config.yaml
n_kv_head: 1
vocab_size: 684
positions: "rope"
rope_base: 10000.0
tie_embeddings: true
init: "normal"
init_std_down: 0.0584
beta1: 0.95
schedule: "wsd"
decay_fraction: 1.0
final_lr_fraction: 0.1
steps: 6357
dataset: "wikipedia_en"
Each number is 128 + 32 x the weight over its row's rms, rounded and kept within 0 to 255. Layers, rows and columns count from 0. Numbers have three digits each. The size before them is the row's rms in percent of the matrix's.

# layer 17 attention output, 192x192, rms 0.0505, rows 73-145, columns 0-191
093:097114111131132108157070091103159138177135092177122121106108157134154127104091120176187155142171125064136145126074061049147120075073104141117107171085095116137119109097114129119146100181171132112175068168145097120133112141124071174123125168066103167049110075132129093136150132138154142153103116089123160145139186089185149114087077136183176131132119170089147104145058145074165106116106158181180135160082066136133154118130133106151135158167114159131099083144126119120165106094074111140154146135109155114154126095168152120127159076132074165139124197113166065105144095160146139103
107:146163137123081150061128122101155094122140118076133151167131068073187122160143112157144080142168100080155132119118124146104138128137190133156138104137108157126207161129141086145171144163148125141133116129111105149174054141196125130091105083212120091111148106109192116096184136132104144091149113094106118106103122195166164073091174142158179181134165200140134147125092152089085135125108109119148115086143117100143087113119124100223131066109136090043101137111110159117107158125129113177141078117160115129107117069147141122162086090144153085115083145161099095083096072123122131146
096:131080175110180150148147115111110116078115159114171119128155172133086129127135156133152155183122103164161165107105152055115187141116136088111160125137041095136178151122152127123191103129111098163138201146108075121144131202162146064157104100174128173097158165102117118119141108109125094151104159093134101128182063174089093133111151124150117057118156191134163097132160144087096105136117160102130118159115086155134176181135159127192059116123146075127149138154151181115172125127160134145151140118100121072143120090087164142114132161139173115184029082120098110121106124179138117094
098:085140144084147082212067137091118147166101082163137038222120070134162118110098116108152051089099122148099161140143134117121137100133110114160078092159123126090104147162074190163134149122146095135096118123062139086163118072149123142108125179116107060167090136121129130128156142136118153118110174154078085159133137084141129106176090122139109080090165132183133099141070148147108157130125138142127109154145156114124137160148137156102126132103144129193160120126134138138159152188113122154105157108129173094091179169142058062118111120134166163064171120069128211137102104135141098120
101:138075115128154140156154146206162134138066163175127116154090129100152143135140142091220152138193130078146119133092160182130140193190076117162121062113097135130116151139107174174192125093150143078119129198134120081129141099114148130125102102153132123094137107175148093094079120171127094157150114130075107150094061155133079069170155129140113085092174096131073118147073144098143182146124158162166155098116138084126139144147172198118132123148166093102138075113104142167123155099087139136123067147156117092104066145092106109108125120144087134138132121143134098164131115080091146047
104:128153127129130144044118174077097070147075109105118165148143144180137167125191137108111112071089180200142116108103086100098106153119152166167143120115158114174103127135099117141134148136126142094121132125102154092166076115128160106057068106171118202123125068158100167124130122129103115081062155170109125111162161136136154130101065173148151155103082096159165125113157129079142108092125106126129131124069113078124121101154139147115156174130070180134154114084135069090139099083127150131154096046139167089093108119111152104144152119056153096175084147152170183119132150077156190117
098:166085197150124019080148135103125080116159144132108146161102085100165144137104119090122122150103120175075114154134135124114122157141112078113146213078114116136070167088136192164139095059123120079182102163118168078081180117143154099139155129151137157136116185120135105151100125093132188137159136161141119091107103157156146116102149107104120137130107067124086164118146160087096103089146105146124123120168137125117086083117163115128125059170143082119052095108191135107142091118166121135126140155142160128091071164110166164141132085097078121190162140120118051097171105127107178142
099:219088146118096092115107178078111126059116049118079116080071115082133116112088172167144137133121134132111189105143100108136108174111138120148096173155144131146109165127149114137141131128169095117149083152133122065083131116112101162169157130142072172178139132188137136115084170101125132123158074081124174120133078088173061118162131091192113153094195097076102170136136094110126091105204158185099163162199112142088134133125121054117128110113155145119157148154119071102083122120126117111149152131068125188156114152174142128149133125153105124116109156135083097167155154100103153115
091:147125142165120097194163071073151146104154129105116092136131119133097151093119116128076136158119050121122165140083113149109115094158110146146146133120114132060094154095176152091153186130087115095148103194093164194160126119100109220202155091124056142095157148179150100121174174071127113149146108106104120135119078089162111162105155173093101176107105112115088123128152148120158109049195182136130150162109060140157127142144124102167128128096138171145120127140137103104101155130084161142105167087128109102128159091113088125152069126155164094140131113129131042138073143110079177138
112:131049147155128094157124142134163114108106126069109159098137066088132138078163148089132047084131143163140168109181160119127162129140179142113177087082143133070107119125158168123127160164139110127137122063103189152088150114093198178130168114120158171126165139137103111142127153133126139163188099150115143116090160147111148108171142124127072170131094030112122094099095118160134074185113103140118069093087183099093136098129161086154108139159128176163151082132165099153146128123180140110123134137111106092124135139152104153092103167150134075061204166163141084134135115151171149061
096:107080098098141140131138213117184169168141112141153125166138130112125102110183112114127240113139116112082127122176096107125131131139088110176090084147177112198138125169149088158154137080121129165177115131089083102124062142085125106073169097153150143080171136078159099156069123115139166141100143143202132136106125092122157132143140103104135117076123142088090183077133090133144081136100172150153124113101125168123116132073137215107147102125077098137129126102132205094112098101160108119164130155161086162165108162127164088082124151152159136144090172195080140122120137089123153163
105:130102059145170127111172139083153104138055107162108127080141168079125153127151182136066127142124183167128185085111134069077119135071099133142149134098123128092113109116079148147154114102123134133177127147139097171115099151136146165072093137099125054121120159153105113123139167078207150130084079111142088131176122111135133168097126130128115101116110087159135184128160097154171175102155141116171103105113113147142072062072081121083120130153119145165101139110151096146077184071183126127183159083098157130159118118150165167146154118126167159124157147137053190088115123155126056170
104:142111175133107072102136124143186057105146157119118114165123147083137187103138120125080137146119126096105095140131114146103156130149125181142096078093121125112188110187132136117108111129117146044175071097157093172115197122037155099154151106147111121193101090100081099147118091094159075108131093139145157185184177149129138155164126104136125129104094160158149121141155096112145114140151133185123111119121076132114165133063161094138081150144103124142195137133115112133141173141123111130184115095075171145157124094099196157118054165036129164066124086108060138129142109115126131125
099:110186116134104150096190111109154106111114119167104061095169161096054114093087070139147187171154076113026137151081129144096159136135123139127191133139189131126115188108149079164141120131150126090057128178074147149157193102196136089174125085125146122122133164095165091164145106139085169126093134125140166110154101156096191094175118127162175167136104142182094094157139131130074094181101124125144142132101130106104123099093075090135107115106151126152110122147079079098143104134103142107120122118116102160171148143132106175153116115166155109069109145109075179154078119121148173122
098:173119158147159159115128129090150133139147072153163078181137103179129187139174170147122085135172066137176168102137141140089133130122142118141126119135063111083195096156073145101066165126120137158189162146074173050098089099068183102150130138113181155068151135147156185130131168126135084136188166158113157127096105129115090108105098160123147085138145142122157142110141111113152151109163083142106160193085178110089088071133138134120170184162133118127176151054144179124106135176143133119175112135126170144083115135175134164151123167130135069146125130101181159146118168135081111119
093:214181127120131130122124164073117149073133132120101159175183115086092096114125121179139078094140125161102125074128132182114121145131138130102154119104096134179114159197106096174061072134098133183069135158180120095107152065166170159129107148144161096158125164113157162122075162080143160101198130132139147126055156142172121094167129067159112179152130075124134130105137122092125098196148083103118131151123109111140117098134173134159071155095121112137086132117108113126159117114158153052177105179086092160128118149136172124131144122126131142104210130113060125140142104177176138163
095:090126104151184135128116115096175161172117081171129132125161105166079109077129170097129116148154114141120133126103073168111171100068127127099124070132102082087120137150162118092078121117130089128162121148122086142165129093134143152093084092129152101127035113120183152108166148120152086134172171145164133193112164095093147081169094160142157106091109161199136137182119140176143152121139113104099187071085149200184127151143086117120107109171190102110101105128160128131086081059105113084129103144078101182156169127137150141167173119171074142191159094109123139150159169152166122140
094:049106155176072190071207139170095122101111093150161125089109154120131116119145105108165150192140173138142111120144156181076143165111177106153131100130112135142097082156095148126090134138104133151125098140110118158119127067180166124089100148154157163114121136136103131105156117151206098150160169138136110128138082126201152081130119156082195115096184100116061100139128128121132132159105079130128114095093118107149082100134129138151160134138097222083192097155133137113173145065051158179121107155139128111096158133096194127090096131146183140147129068152127143118107161085103174148
110:196187137141214115078130165103139078143130120091116188148136162142098147089072116144166165137141113148101112157051095153109073142142169147113063122112104079077164174163156113073135084107139194149149183159107103178098173136101106155089073149123146149104170113090140128104143149157083202089120143144104148132118120192149151080111105149131160171162163192093141118177130157090111084134130120132146113080117183106125184090169153174109139132098093134150133119109130134145155148175184074152068077090115153163101130138117108119137159143173081136125143102099138139102118144131157086164
106:109170120129093105141143125080166129173073176063146079155125110147140115137131169185143123124099158131096176132152179120149147146115127108105158146137143056093106076180152111109121096088112106179103142096103103156229082102130178175161181180134120126207125140153122133050088127137090145132173115046121146167053058113140147186119146075072113113129149112077106107129114122156127205126140119164175134124146092121162136139150124144143153140082134118135151117142116131161152140076100137120144169101101114154160138158139144151138069117163173129062174157159096183102120137108135083141
099:133091111118172144130133149070067108159100119067126163128112170076135093167131126125152097146142160105131141126112090132135111097164116199083106138048094104178060145147120077192098135120164091071126077093126152135099095042076117120135109116129090193158104175092125160167172150061206127121089197129107117119117104121141117146190138169109126194143068161142157132146095136101109155127151099104155110130132131140106131206160110117169138117132128080070108097107145127122128068119077112115146141159089104113131092107140152079139129199130155122154075150163157105143112148147104075138
106:063123128143150118121134148167099109160078117129125175123118126101105074085123139174137119119179092135145113098104157125126103116120147125100177144138145163189175103106159141055091095169108082079144074126108105172123098160108141101124157137084099135099144169209141120124109194175133102151096125130096124126146111113062168092132164050092140091077091143095114129111115102110118156160207179151165150085199085130128184142150134167129069084120126120064079126117088119129114153102122110175143080113148153111108160133189158068121104109130149159126092102121120171174205066137153167100
106:108113107101103089088149113137158132049063096126133120136122200120089105121116095108173133176133060156148093125062098115101105132113149146193160110128182168106131122152133105150050144110148098156126109154108136133147144101135089145173130098108140116094134132108101110141144150153115114112164128159114049168141148168074202068133135128131167147129057147165137051132159124132118195065238139129152121134122134076117106177167180165092069121137146185136143131093171122122111138124106122139169154137109142148063156135059134098154158124114144151131133136136128112147075203114154167092
099:102204140147108106181105075120146125176149152202095135169096148143087117140141086080141115101127126106159145163131070174108139119091100045095088104145149130142121095122147156180170112153179148168104125103092086100034121143120122145198122190169122148147187130125151134088128117174167112167121155080122141121130163140093165127124129129107164133145112189167106115087163124125121075107155058110153109174114109120175154089112137130148118150096117162093160177162115108123203140145118102202075146081107115042127140135099195126140133108138144124116053130134163137160143118151110095086
102:146152098044179083125128126105136087159167135131132162139189103142170186108171131159110128102124112141115158160202049109157117159144142103152111127151126081169086106095165107140068150142137165114167080106099166170141145103112049119098040165109110132159120166124129072124173116144144142123154118086109103084189119053096111095122156088090143138082116160113106115111098139198163073094142108144108115113113130094116170091116140139201119148131179137138108150144139110134132065076092140113118112139196117085122139123100165068152173104141153148130094136150112187140109090068119173098
110:131131108077128114133106139138170061097072125192102190139191096095125161110137138109079129123181173091142130142139140161165119082101143160111147165109129106088129056083128127073142115088101114142104119163112206108071078173154130160111107134151114149147177135127232123092138124105120123165126078119123125113070086156146128127134071161129051140098144121089093192072154171123146148103183107147104166131128157121150146118108164180128148117128115129144082178154099104123121145131166111117125120148130124094157148158064132124107096091129061115120149117148024149083078163180159134089
099:148178108159113109172184140160140092138126111120161105140120143195092091066113100119088166131130140092132167162171073126067135115110130150112110099111132127073110144099152106140159080113126180064178137183146123171152225093095086165108129118111104106132157118094113116103176125113111104124089101090122112122167144132074141076133133104108123148105140079099151055122152115181122078202157139102108119129087113134164200158152138181109116148125106106183100177116151128077118088128141160141124161093131117128124104163167167087070112148042202166129138112112189102106126146150144201132
104:118182092157116134202095116149108138098174129156176129109135120103075130189111146191166109116102116105136144175130156089170097066143135163118115111081120115171100132144095136111114130096097098107117123175184111115149104140149178155188105187171123138157141170117104190115146106071166113128086061137113112146066133105159136100191163174105162093123149182120134111076137125127067112144135099143136141124124108129183123165139059069140055085201110143175177106139089137129164165111151155189162163121121104114078069132152133121117090143118171171150141062160107128075134130094118136089
103:127165155151096116116128133138073149118161135142137073094176084103121181119153133130140113116118099111133112114126151134123171128171144148141136172160150127133209139102123075092112205114198117131124164193120140218086139087168203169114142133116096138108140129114145139144124142168182141114099109101106123063147064138100099085100173122144124120067152139052158187132170163113091136067150162130123155113145086124192139107124213072098150138115121083088157163103150095054156145100195169172153196145127178121151121118149138104117143124099139121126173128116104095121156153087112104177
098:095111104137141150130134160107113073091138107175126101120174101168130159135105150144009096144068143140109086085077122165115104097164113154195104151092094086125063067128148123094147121111123117130115123093143145121157120145091177119110119104084154116067119187152087102150155106142091092166145137135120165123137082089150110117093119120157117175143149116138149152128114086242139083157150137139097141151178075103151095125099107145112132101136129118149128148050086102135098105146054115112060117140093128104157083224135153179107119141136117107190134202116119160118132172121139135176
099:110159131178087120119111172149127147192169178146172126144106111066140088162053142130144130120132095169087079117143132147100134080145163107125159124166114092127103148110104122122160130162133130156118107109094083169118107099073098091218096138119090124109219125112091156131175160170130106115090152103171143118107116139117196146121124173173141221103131142152160145153128070067130124098152153079151163111081148117147078072083165104117199147121119120112124073126143159160115144105140044147083179139129158140090157099097090090119161102094119116094120188141139072118143174097150161112
099:109096112147120155145090163165192130141136170098122121093180190178095185185127142165166136128081157152127095106120133146119162072118132106081149139126154144076099077075157088145072146173168099156165170124149040117061109135100146082134135126143091177135072114105157115126175173132166111093114183090163120128096124102089092141104118122095125083103118127154158108142134121112138119155158133085123137165108166143152161160105122104108156155139136159065142198110127171083157085084162084106191102151140110121217152155142134150127088116072101140100196114146156109116131124107114047170
097:070188081116174114111095090182132127141135095171090110071113162128138185141093132154131124130095134121124101121135075160148175172113096106121114169138161087109102148130147108148142032180160102096139114147136133179145140127114117113100165151106162159159054083155095138134129109117160078136156135102152132072140120099148117172123137158117096136120115152140135112151173108143081124124108107066102122167081166090135089072161125181216084155111094129161172124125078099074126171142145128217137134125103141134131104129097113157127118103057033148157119169157079108088119178204140098135
099:108086142091171079125177096159109138179104133092137130086133109135166129114109118153103155094136169084120104082079139091122118111100145178107137106137127104134098126169179118136096133184168161106099165101164125169138190126084112130113107106111085126141168126123078145115100135143157216117118106096202100144165175156121203122116133149179130174094185149119094100064103131087161145137140171106149072120120168187202149110119161157167094167098144105133136121187175153118157112133130113148110070149116155076153133231128162100132143125131158129100092176165151093077154157151102053155
092:162075165145112165081110085148130099135107179144170120096140083171130176168137138120108140141161116199122127149086145110103078156148146166138174146078179166117082087168108120073139102170120178132134182133141181162073119118117125115066089161068166155078059087133135095114182101109114119123178143124125097097209163131066156099113109137178093132163124130185151124114122120138153130152048086134160124101122169118159141097102150100136117147106083152179133127118159155100105093112087144129091051104125098105112158113140075067200138115136138092129084130068144122116156079137097139145
100:076145168129123165141159139130125156113138143142141146113120107083119119164139092150132141140107109112159115182118131132088170089201160069079140152158117028146145161123149199156131171150164093134109156055156148150138112143118142119108079134139118135141141138119134130145082146063092195112150118142133146124136135152145132107093057118078073140119163149125069130162124088100102077147091167189091144103174159112110138163105132144170159120099191136119187193221151125093149154111154146152185113139104147077091130153197142129093104156151068108123121162113158051160113070105153173109
102:114114108118124148112092180082151187113148140161149050183153169135136082158122087106145069089176100141083070134142219131164135119141172119153195081131179162096148081163138178146143113148168098102159109177126141157125148135170141107138149083162127151149121138154186124083146101138191105130117111186144195197153140099127145144122152140154110067076087176132125129112110129144125131168164134133064116113074104113127169117140125114182098092156122176118101079162102071132187109106170079102154164109082092115130126161173123117078137139141166131114098144113129166117058187125113125132
098:180135146133169099138168136156123156091111106127133085113117091129155093165171129139085136119210169104090113126171134109177170141083106145127100108123118152167092110161103095130163114130050089155080062141172133070111104197164192137144104131138170107152079121170055097114047126146192108087150092119125078134098186137136087142110117137094087133130111147157134091130111113180156096182140170128136178133106122135102062109131083108149094102115103117168129120099082126188118124136080134137108180122101113146115108111155102140110135148179110181054148165113203154083152155155161106083
103:132117074091080143087138046139134131142124093094156133167168172171138128087130098099107095130139141172170137146127175146192134108137115119110116128135121122112138148118139104119104145151127211140130164119090189102144156085149132140139152072056197197156076097150129135138118089157125090089146085236191147188150169173134151098185090109138081081095130131127133173125144092116108084107053163135142091147098117101124087156115069112156158142081093126131126163071170160146139143114121104080154052157178135141104147135109107159156128113068099088139093119134116136160157157116161122141
101:105115082097130164137090097108148038124103146160085127097109124128168103080174168154132139145156050150157152162075140087128132177148184052178123106078132113131162141151184113086152122184073092083132076194093160057155105170143117151107088147110121046118150110087175112137175101135146146140101041119104107183152109125127105147091100097160110162123146150128123104134124140088162096143162161102090123117126191182126112104138137126109122079114161121152152110127146104080108146112129167158143176110086103126120121136080141119195154140179116132087094137150124163170113151128075180106
094:108161123148134094152172114129213111099108177120166157134160132088162087105135157125094178123130097124140163113160117091157115137135090158076104134090112181106109135123124125130133115103101119077181079109105150098121081144114101154087125111115153136082131121096112104113116127135168136174109144122100084207106194106190135115167197144115068124077078163170136066138172181127097155162119142074196076149139081182114086148139129133095150107151121065130094170157160117120075094165130073144095156112137137140093178129115200082167146042112148178150165100108137090104089127109098118102
105:121159080158128107110100126123119169105093136069092120141073163063104074135146168148188088164106128187093107121164122130159091153087147117080136102099142072132176096144134139087072129146130108148128115166168072097042118171116113080094139094124181171125093168137126084152076157115187193171138120117187138181094132130142117163115123155149098125096158149104129121108063102108094149125098102126201097141087155143103139142079109120138174139108152175108072123099131149167107120143119096087196118154076128155118109149183148150117150114137087142156138193177151065170104091089115165123
109:110141081177107099132084103105144070163118168118130118066133141172111110121109158130154118154187095130085089188166130186139131096123136105149123130187136168135155164119165157068185120150119152143172110134099201163106103209184093156083124145050106030114144096196113100094126130138057087150147118126100127096079156093112154140083146090069125096115148154156165107143164162098150152181174161160153139097104130114089109136170125133169162112124077118109139093147114105153128093146085134134094184089192130162101127130090172143147094114115076143165113157107162146146122114131089105108
105:127111144091086100116044102092080128073091150152128169127113087142111094180098147155151082123171066133117108086102096101094126141108105157108076070112166091164125128127165057128085072115120062129129131060148072112082113164135144131138105145115159116125121132124169139140133083088098140113074131115144198126127127120133127131125107146148137147078164106151187140100132149186145099152118142145073162133104120121141134196132123100153081167172196102086110128138097117179120208153139114150121109164131133116237104050129109169194068118135152150168149089133114134139124149103118089164
108:134102196126100137176130120088151146085156153178143128150170162115116153127110181142202069125136125135112103086149157130144148132156190092081101090110078151117132116172115193069144121147111104223086178102117113131139121165113174136127181145098068119088141163147195108142135122142152070133138141085135145157073119099097127156168149151156163152104076081109145138081126121109085197120166094171155160100120101053143139124109093128134125160123105127109127178156146123112155146100107109117090084114169118135151084076076115126161081073142198149183081168124114141114101090131161188094
095:078117134112137107163074104154132105119124102038080098141135172157139101109111155110115145117119127167114088116110129134148117162101118133178190144150121141100101120193124127083107114095085128163110073137126137066140085110118135164141145154134115073168133112138082135076153079133077122090104162153112204079089167072136109111112142119110134109086084085156094114068114140098109022160090173061149130114149204059124125168143136168151105092099142105157116172139118103146151136152126136133141145160100123145110142122090085187070124109136088065134214101141173110173141099143187131135
101:105118103078160113140165128094137133147104206105130141118143121124165108118097169153066096104205138162134185176173108133161127190146079128136121096091104156117144124065095120162139139153147115140051099098132126164141131155077116087100137161138174131095072211094149146123209095142068172137130158124129194171127052123162156163155108109141161085083107166119117134080138097138092161111131094140126106133099135112128116103149102111097153165064110077155150102147206155094118133103156097128152163149128154060169126170153101120138140143186164180086106115130123061094176129118135104122
106:185124111115205153117122111163118109193162095141070078207179175148113053155111124100177097161078138109078090101107109126171089133131073047112117119104075137096126154121088098164091154157078124143160148126111075112130113132075118107169135181191153107151112145132113127096107167129157088119162119133111107111086070123205076145170118110149144161175151166178133149165170177160056092115178130105149146166117113163159126172164132159115105138138105080124066107168146159101101096102117134109126162135096156153156152082111130148136138115081132142179119151101127138118146150112163160171
095:148155141113129181064094152156121109136103104149155099163087089137109112107084139095130177159082119173131132145142141115101100149121155088158146120085135167141149095136138140109136099087196143164119142155097112075137162173163080058100137135148166106213116126102113152112074181163129174101161121118106130121152116167166092184128055130069120208122085089079104108117168165134164151036093131152122147123088075104169134121160162111110116146079131158131161117149054154115129121109125169094150174143080126109138122113079129118182187139097115138053162098182135132158142122148118058143
095:109138091174120120125104141093127060191035118137090104139146096129108161099146140136152094088195122140192130213157128146122140116148161125134142120101146188121167144050147132120097112105117124181116082186117149142103073090138127126162044159122076098112130151140117081212154164123126170128113184088120104103093142121123109172151075114182206093122125089133170139128123183099128130097165152170091110121171128166147095151119081154144132144096117103157141146076154111083138185118130131128138155132086160174125170102098106094113160064116137127118095129062109178122145125088113165100
100:110140108180121141184089132135096232125082113170129165147157185124120116133088082077145086169214112137158046179122128086111146160084134111159164152064100149140090169138099150192152146106131075101071133141108103177158138168109101158110093120129113127058120166109126118145124107114095105080233121145145101112130153119103152093167110113124118173162154177152131140142126135097094157122125080188135087134095111169143198125165138122171098188121107139122130088171151096138133135082134209125101143172152132124119134113103121101095126102082139129125130166079105126160119159157153113091
100:127163102116164123146133128165096115117146106127146181131093142142151100173104204163139036165132038127210178134130106065092092155127109125178151098141145162123132101180142162099087127139136110147060134169178121131190128112085153087076042155152146104068131106153056132155161104042115117143133105139136105094134092113173111142127113139115121152129092103156151137131067157146107102134067159159133102058132101135095105163101109130101105185160152129125128044147115132127144142120131196141108103159195141127144159138143127170124133130127080084116158089124124111102153152128187146139
101:116110095141151106119210120134150077135068105097135148139122111131092116180186147099105069078166147099102110075130131113077179127100119099156123143094179167128139135134141192181146141194152136118096117147131154098101086154125148164166145100134111069141091105058143117162141123130196146181137162094217197111132196108181122159107128077139149155124169122113116127108104126150142121145145102105152140203137151113193083147186108105139112180111150058093115131170164176097162131095182075125151110153090158136146158162145118177132150142123102128135164150126063094120109120154168156152
095:158139126123185115154149100129140132199130181089165121135115127134131132108155123116057085084160149116121078123155124129101095127121138151162088120104113102153143145113088143155196137127157154121102115149141126130141131115091178175081132088112075107162147110167208110119141083136135120174117145193132184169082169116107121167154136122132139089144150109056077129048150158073077149147071144154165155154119166127153120106114106160086196071180125114150171163095179118126110056061143080166100102099165146076128098189166148071148111095160173124155139138121140145075101112190104129114
101:125083170125152167122100162106116159164096064148156143150141202177154112138180136140110174105107166093118088159128119067177181148097156161113103147201141078118157124089099109095127160190149133157118123183108121139109125166102143127124175158158141169096085180196108137138195133102142080151123146079231154150186128073145109163145107122129095131128183106110106140139112123199143105133171129108157117159116117156142083136132149120113147131103126119182115058144170111199112178101127126106137144125083070159137178111147100106123122156176122133103141091149122079095107064075104082117
111:154137120100114087124161103099136146143145065174100123077136058130154149088121094073132112046234148110147159162162115124080139103175118133138107137103060137066083136129161133128149104151106095107126179099135139142208165119194169132144095095143129147110122098134200120099134089130103108126131146121145096159108157089159181092153116100116241090150073071129136125122171116127111209119065155110125115111106089133136121123101168115137151097140098147123134094097195139082114140122114084133093109173119128138071105146080096104137125141077141074140115148116127139099174126162082147105
101:148163143106068121155103143126122152117144108119114101089143185138093159134129175083068162146133088094163142137106152191104121072116114088143165151178070093166113080115143204089187101150131102099105173140161135073123100132085106153115175100125134108133147111135171116068132086101066097186133150065192138152189135133146184094049154105172096112129135125137148169159172166099110133147180135130091222116080129124175147116125137117100104147090118071105134101100137104112139152079141150191070111149108084155112101158110144159126105118168102085136128172105093078138128152149120116083
109:152136119098133090090133138079104130107115147110124120146118067181074137145131142097051103175131161174172165148131155125103150132149089177138149174092109202201123168093119103179137146102138173132096107083157153120208081134082119143126073129113151133130076129076106119115137154147122128038108121198121155082095115166179090117113138143108076127190112082151109116162148085124066072090170096106126082074138106149148134146104146103127150144073177132155090142084133106121081103183138154140113131117165110164112150117132100186103139100133094075157144135185131136155081140178136094086
095:171122111075138144136107139122087103117132109119170071175118125169135117149141196144193119126111111075100083110080136130134114151108107145162156103087133120126136150086141160102117172145125116148188142129132140047072118095083127125140149128117136091143116116108169176105133168050104118096139087142210130152126168149155137136144059151100171132161117108185157153144131117200058071171095126167090105133146108119137095095161099096178193128123087129107154065128097142118058075110171142102172104123141117130158077105156141152131136099077157132084100135123172104104079070147173043127
104:072120139090210107134113158138147084144086096206134149092117147171124119111142086117090173142117157073117183088121130131110148095122105152161131131161157163174153159130146139156119105152062074103150153155106127151125120243162109147097142172104131094131171102097067138147116134109149138210107155109096122134090186141128106169163124108094143076096096154108160151100132096093100147129107148107122164148144108091153132145149106159151118086127133097067094091169144146100143169129148143174208113109134126092133136117091197170103128064097147181193071116062116127165113152091144128184
105:089149106163087146135124132149106144116168130098129116110175131136088138131054072117123138151157132085132135149139154124158166162083158074128156156104141166125153153118147177143156098096145143143045087092147094148128075200092121173047196132082117115097101124110104159133160093121114152092050108113163103126104134138120161125128122117167162153086178149157185123138115147132192156100100127108104117127120134121122159131117121103099156161115081073047052095143111117140110123080172093203189172176133125095136155178142100107116123177126153193094186178128155148112147111171076105166
104:085130159167136110118176159175103126126145152115160111184085150190169101088132151147135144163100109092094098157067107067135174100089109119130197130126094120134084142115166122130191094116147146142174157082178155124164143125136051131123165115166123141142105129121075056165146079093146182105109201158151126169164121114132175160103094088167195104150100159122107106141097095103141095127099099160100137111175089075129124140121144110122103092171089113153167155124133177054167104131074102135123155156110085121163118099093194107119167109142111086140144141138204079129183104119086111171
108:067127107117158087135135147098200133126086134121150098148141184126135149115154154169109046155181155139105131156103116144162135111151059136142148100097118122089158148195174129129117150179115142128113087104091149119080130136176082076126161159133079061167178096108125127155092102156142119147150122115132104172115155140127095133160111138049159108087076114134112111142170160127094211132096146112146132132132142147098140051095117139121097130130116097130134194149082135132093117088066119100143205070069149133102154144121117209099115217114092167135117143138109130048143167086132114154
096:051184110098145131099201181125164118099111132214172064070123148159140157101167198144109152126155178175108134167077155140128157074064128152120116092094138142119083152139113145031151119146112054087151103127110138132159153126141165166113165106157128111082127108070140102180202096106112149104121140113080114140123109114119116123128128119152086141131139166145182130080143153127141107170158112059112132112164127105189114090145152109114110096127121089162192145115165030104102092140146086125127118173151070141141093170086124126123146134081131136166115134107105101108175117126130138105
098:154123116129168134077154125070160094139064207167147137133121147176070122120069104128170107138166161123191094098163119171156145123185100148108103104207196181183097106106157135135103113165161086095129073148121119141149151112189105178092159083106131091105138128173128137098087104132136127184132129118168090135126090095101166130109139107145158066101125102130085084111136160193113179161179098133093152179085149115094106096182163124177112130133117107124131126142169110148152145119154166154042112113106133124108150143086114114224127173130170133128148095134136133146139119138066124075
100:117111127078111136174133189140083080117065143166181103118130094122142098120123148097131095149122102133140167117118109083048132169152092168122048125144123113087098113135101136077059134145200077132124156132069108173130128089116142134158109249098103186164083199056179147124138139092110114178113124126084167110151063167101093085092090139157152156134114143139118128129118140148120088111122132132128163129128160149111076109160114124100082074102139113177175165150134171143161151147087108118121128064177138071154144117181141123147121131115152069104162105113101149090129124163160132119
104:156166145122062127116129189157099200058138096192079124163128103207151160135112103197134092143125151099168179181124166157118150175120119098168063143138088112097146128167164111130143130158108063185137165118086142123135111122126195107113091190132107149126144135161076135148102175141053118143129189152132149107131125111151088130125084198121075162128136078121161139140135116124086148102131130109089113121089130095135093105136121076128116117090172167150081099084116185208140145124117155060141160181129135128135119089122139158108070148170127099122124113129104101178145158109176085108
097:125126148103127168150169188098156083175117124147117110139074112087097145089147174122125132115167165126110087169069136156157124104135123133161218062158073096139197180130162176102114107151141129096147156124156126131160116114127103111106139089118159167132123159103189124137125128151102161095099148145109159197115166095135127151173147090125130172129151131123100131111133162106074134146116069137103089116206167102162211136119109157169084089147146135145106171163137108063143147172067114153184116178106078120123056124164127123117131124079064106163103127171098165114187100114152188078
111:107099130098106149150125107098073141109228147098137094114095171132151081091154178166096148097160148152183104136093105161137145130140120075150065075147156117150117095149121168114147184161116126105149117127132181117170121137092093165192185101125056097110106096141129139092193119166145155098159134141123129124115143129138160124013147097115127131121091103140070141054086148125138094110133131092125160140109175133143164164121151058109228125152186083105110103113124165134115098069143066124163132128150110155110122079131152130106093110123142135162111066157121110123130097133203161152
104:120133111127162147205083106177114107142147119142137135067101168123102136167139136145157155155105122194154142145109134149116121138160150163111170104141111119133153135137129157124105127158100137137153165162154120093127139127085116091105144132099134082049187077133116144075072119114172120163132159065104110186110126162158061122126082155099077111089133104097153163104082145182141105142132126128097154069082147063124168105090181107167129118108137232130128108147140128111113138192079212187079187126101156097144129104118069080078117123142111110144049125145138154130133100137069066109
095:116114128140137119070084142115137150154195154063140167145188138160114102162147109125120137159088136117122100149147135133101122123056104091171120144171156081161093093157120108140130120173083138098210112157130059156077059147171056123169108148121169114191145137147116152142115095099094070105110125119185143132155119093163112114202146129077101140115119148138129160143084107170214148106173090099129200141170102178070127121088145112110136120084079078118144151140055144142143107120184129121120133122133173108198139149157191147122128175137157128147106084135143161172133105141134162160
096:158105151079159123109131093178170093109127062145084164146154099124108122096173144095116078132086161109144131140168127094126091108169197098170079109152139109111115216102133105163086084107152122133123110090096102103123163143102078154075097163133114117123139088072148121176128173130126128134124154137172157108109111120111134166116143158123136153198112212101137123122093092127113161117084122063164138159097143112167118101124147137173188132194139113098124111137173127139137155194158115085074146178114156175182139126095068134125098134153107180174131102174129039070103072155180134150
089:079166149204139138141051101153128161113132124087079095186179140078134078170085118100112146185098152130091132064132132095121146143119125097137128093130107167128117156109147177094169078185131114094157072147128114087049129120109130137160156117134113168124146128098098168121085139098119053136161093141135175160140143124145104133118169175161159120151126142102143183128137149120175134067160136112154120177136121155138096059155195074153149165112141083111075098196087098138151126141156180064199106147118067169182114170137141122076109147105102117115129155095123082137145177112116117115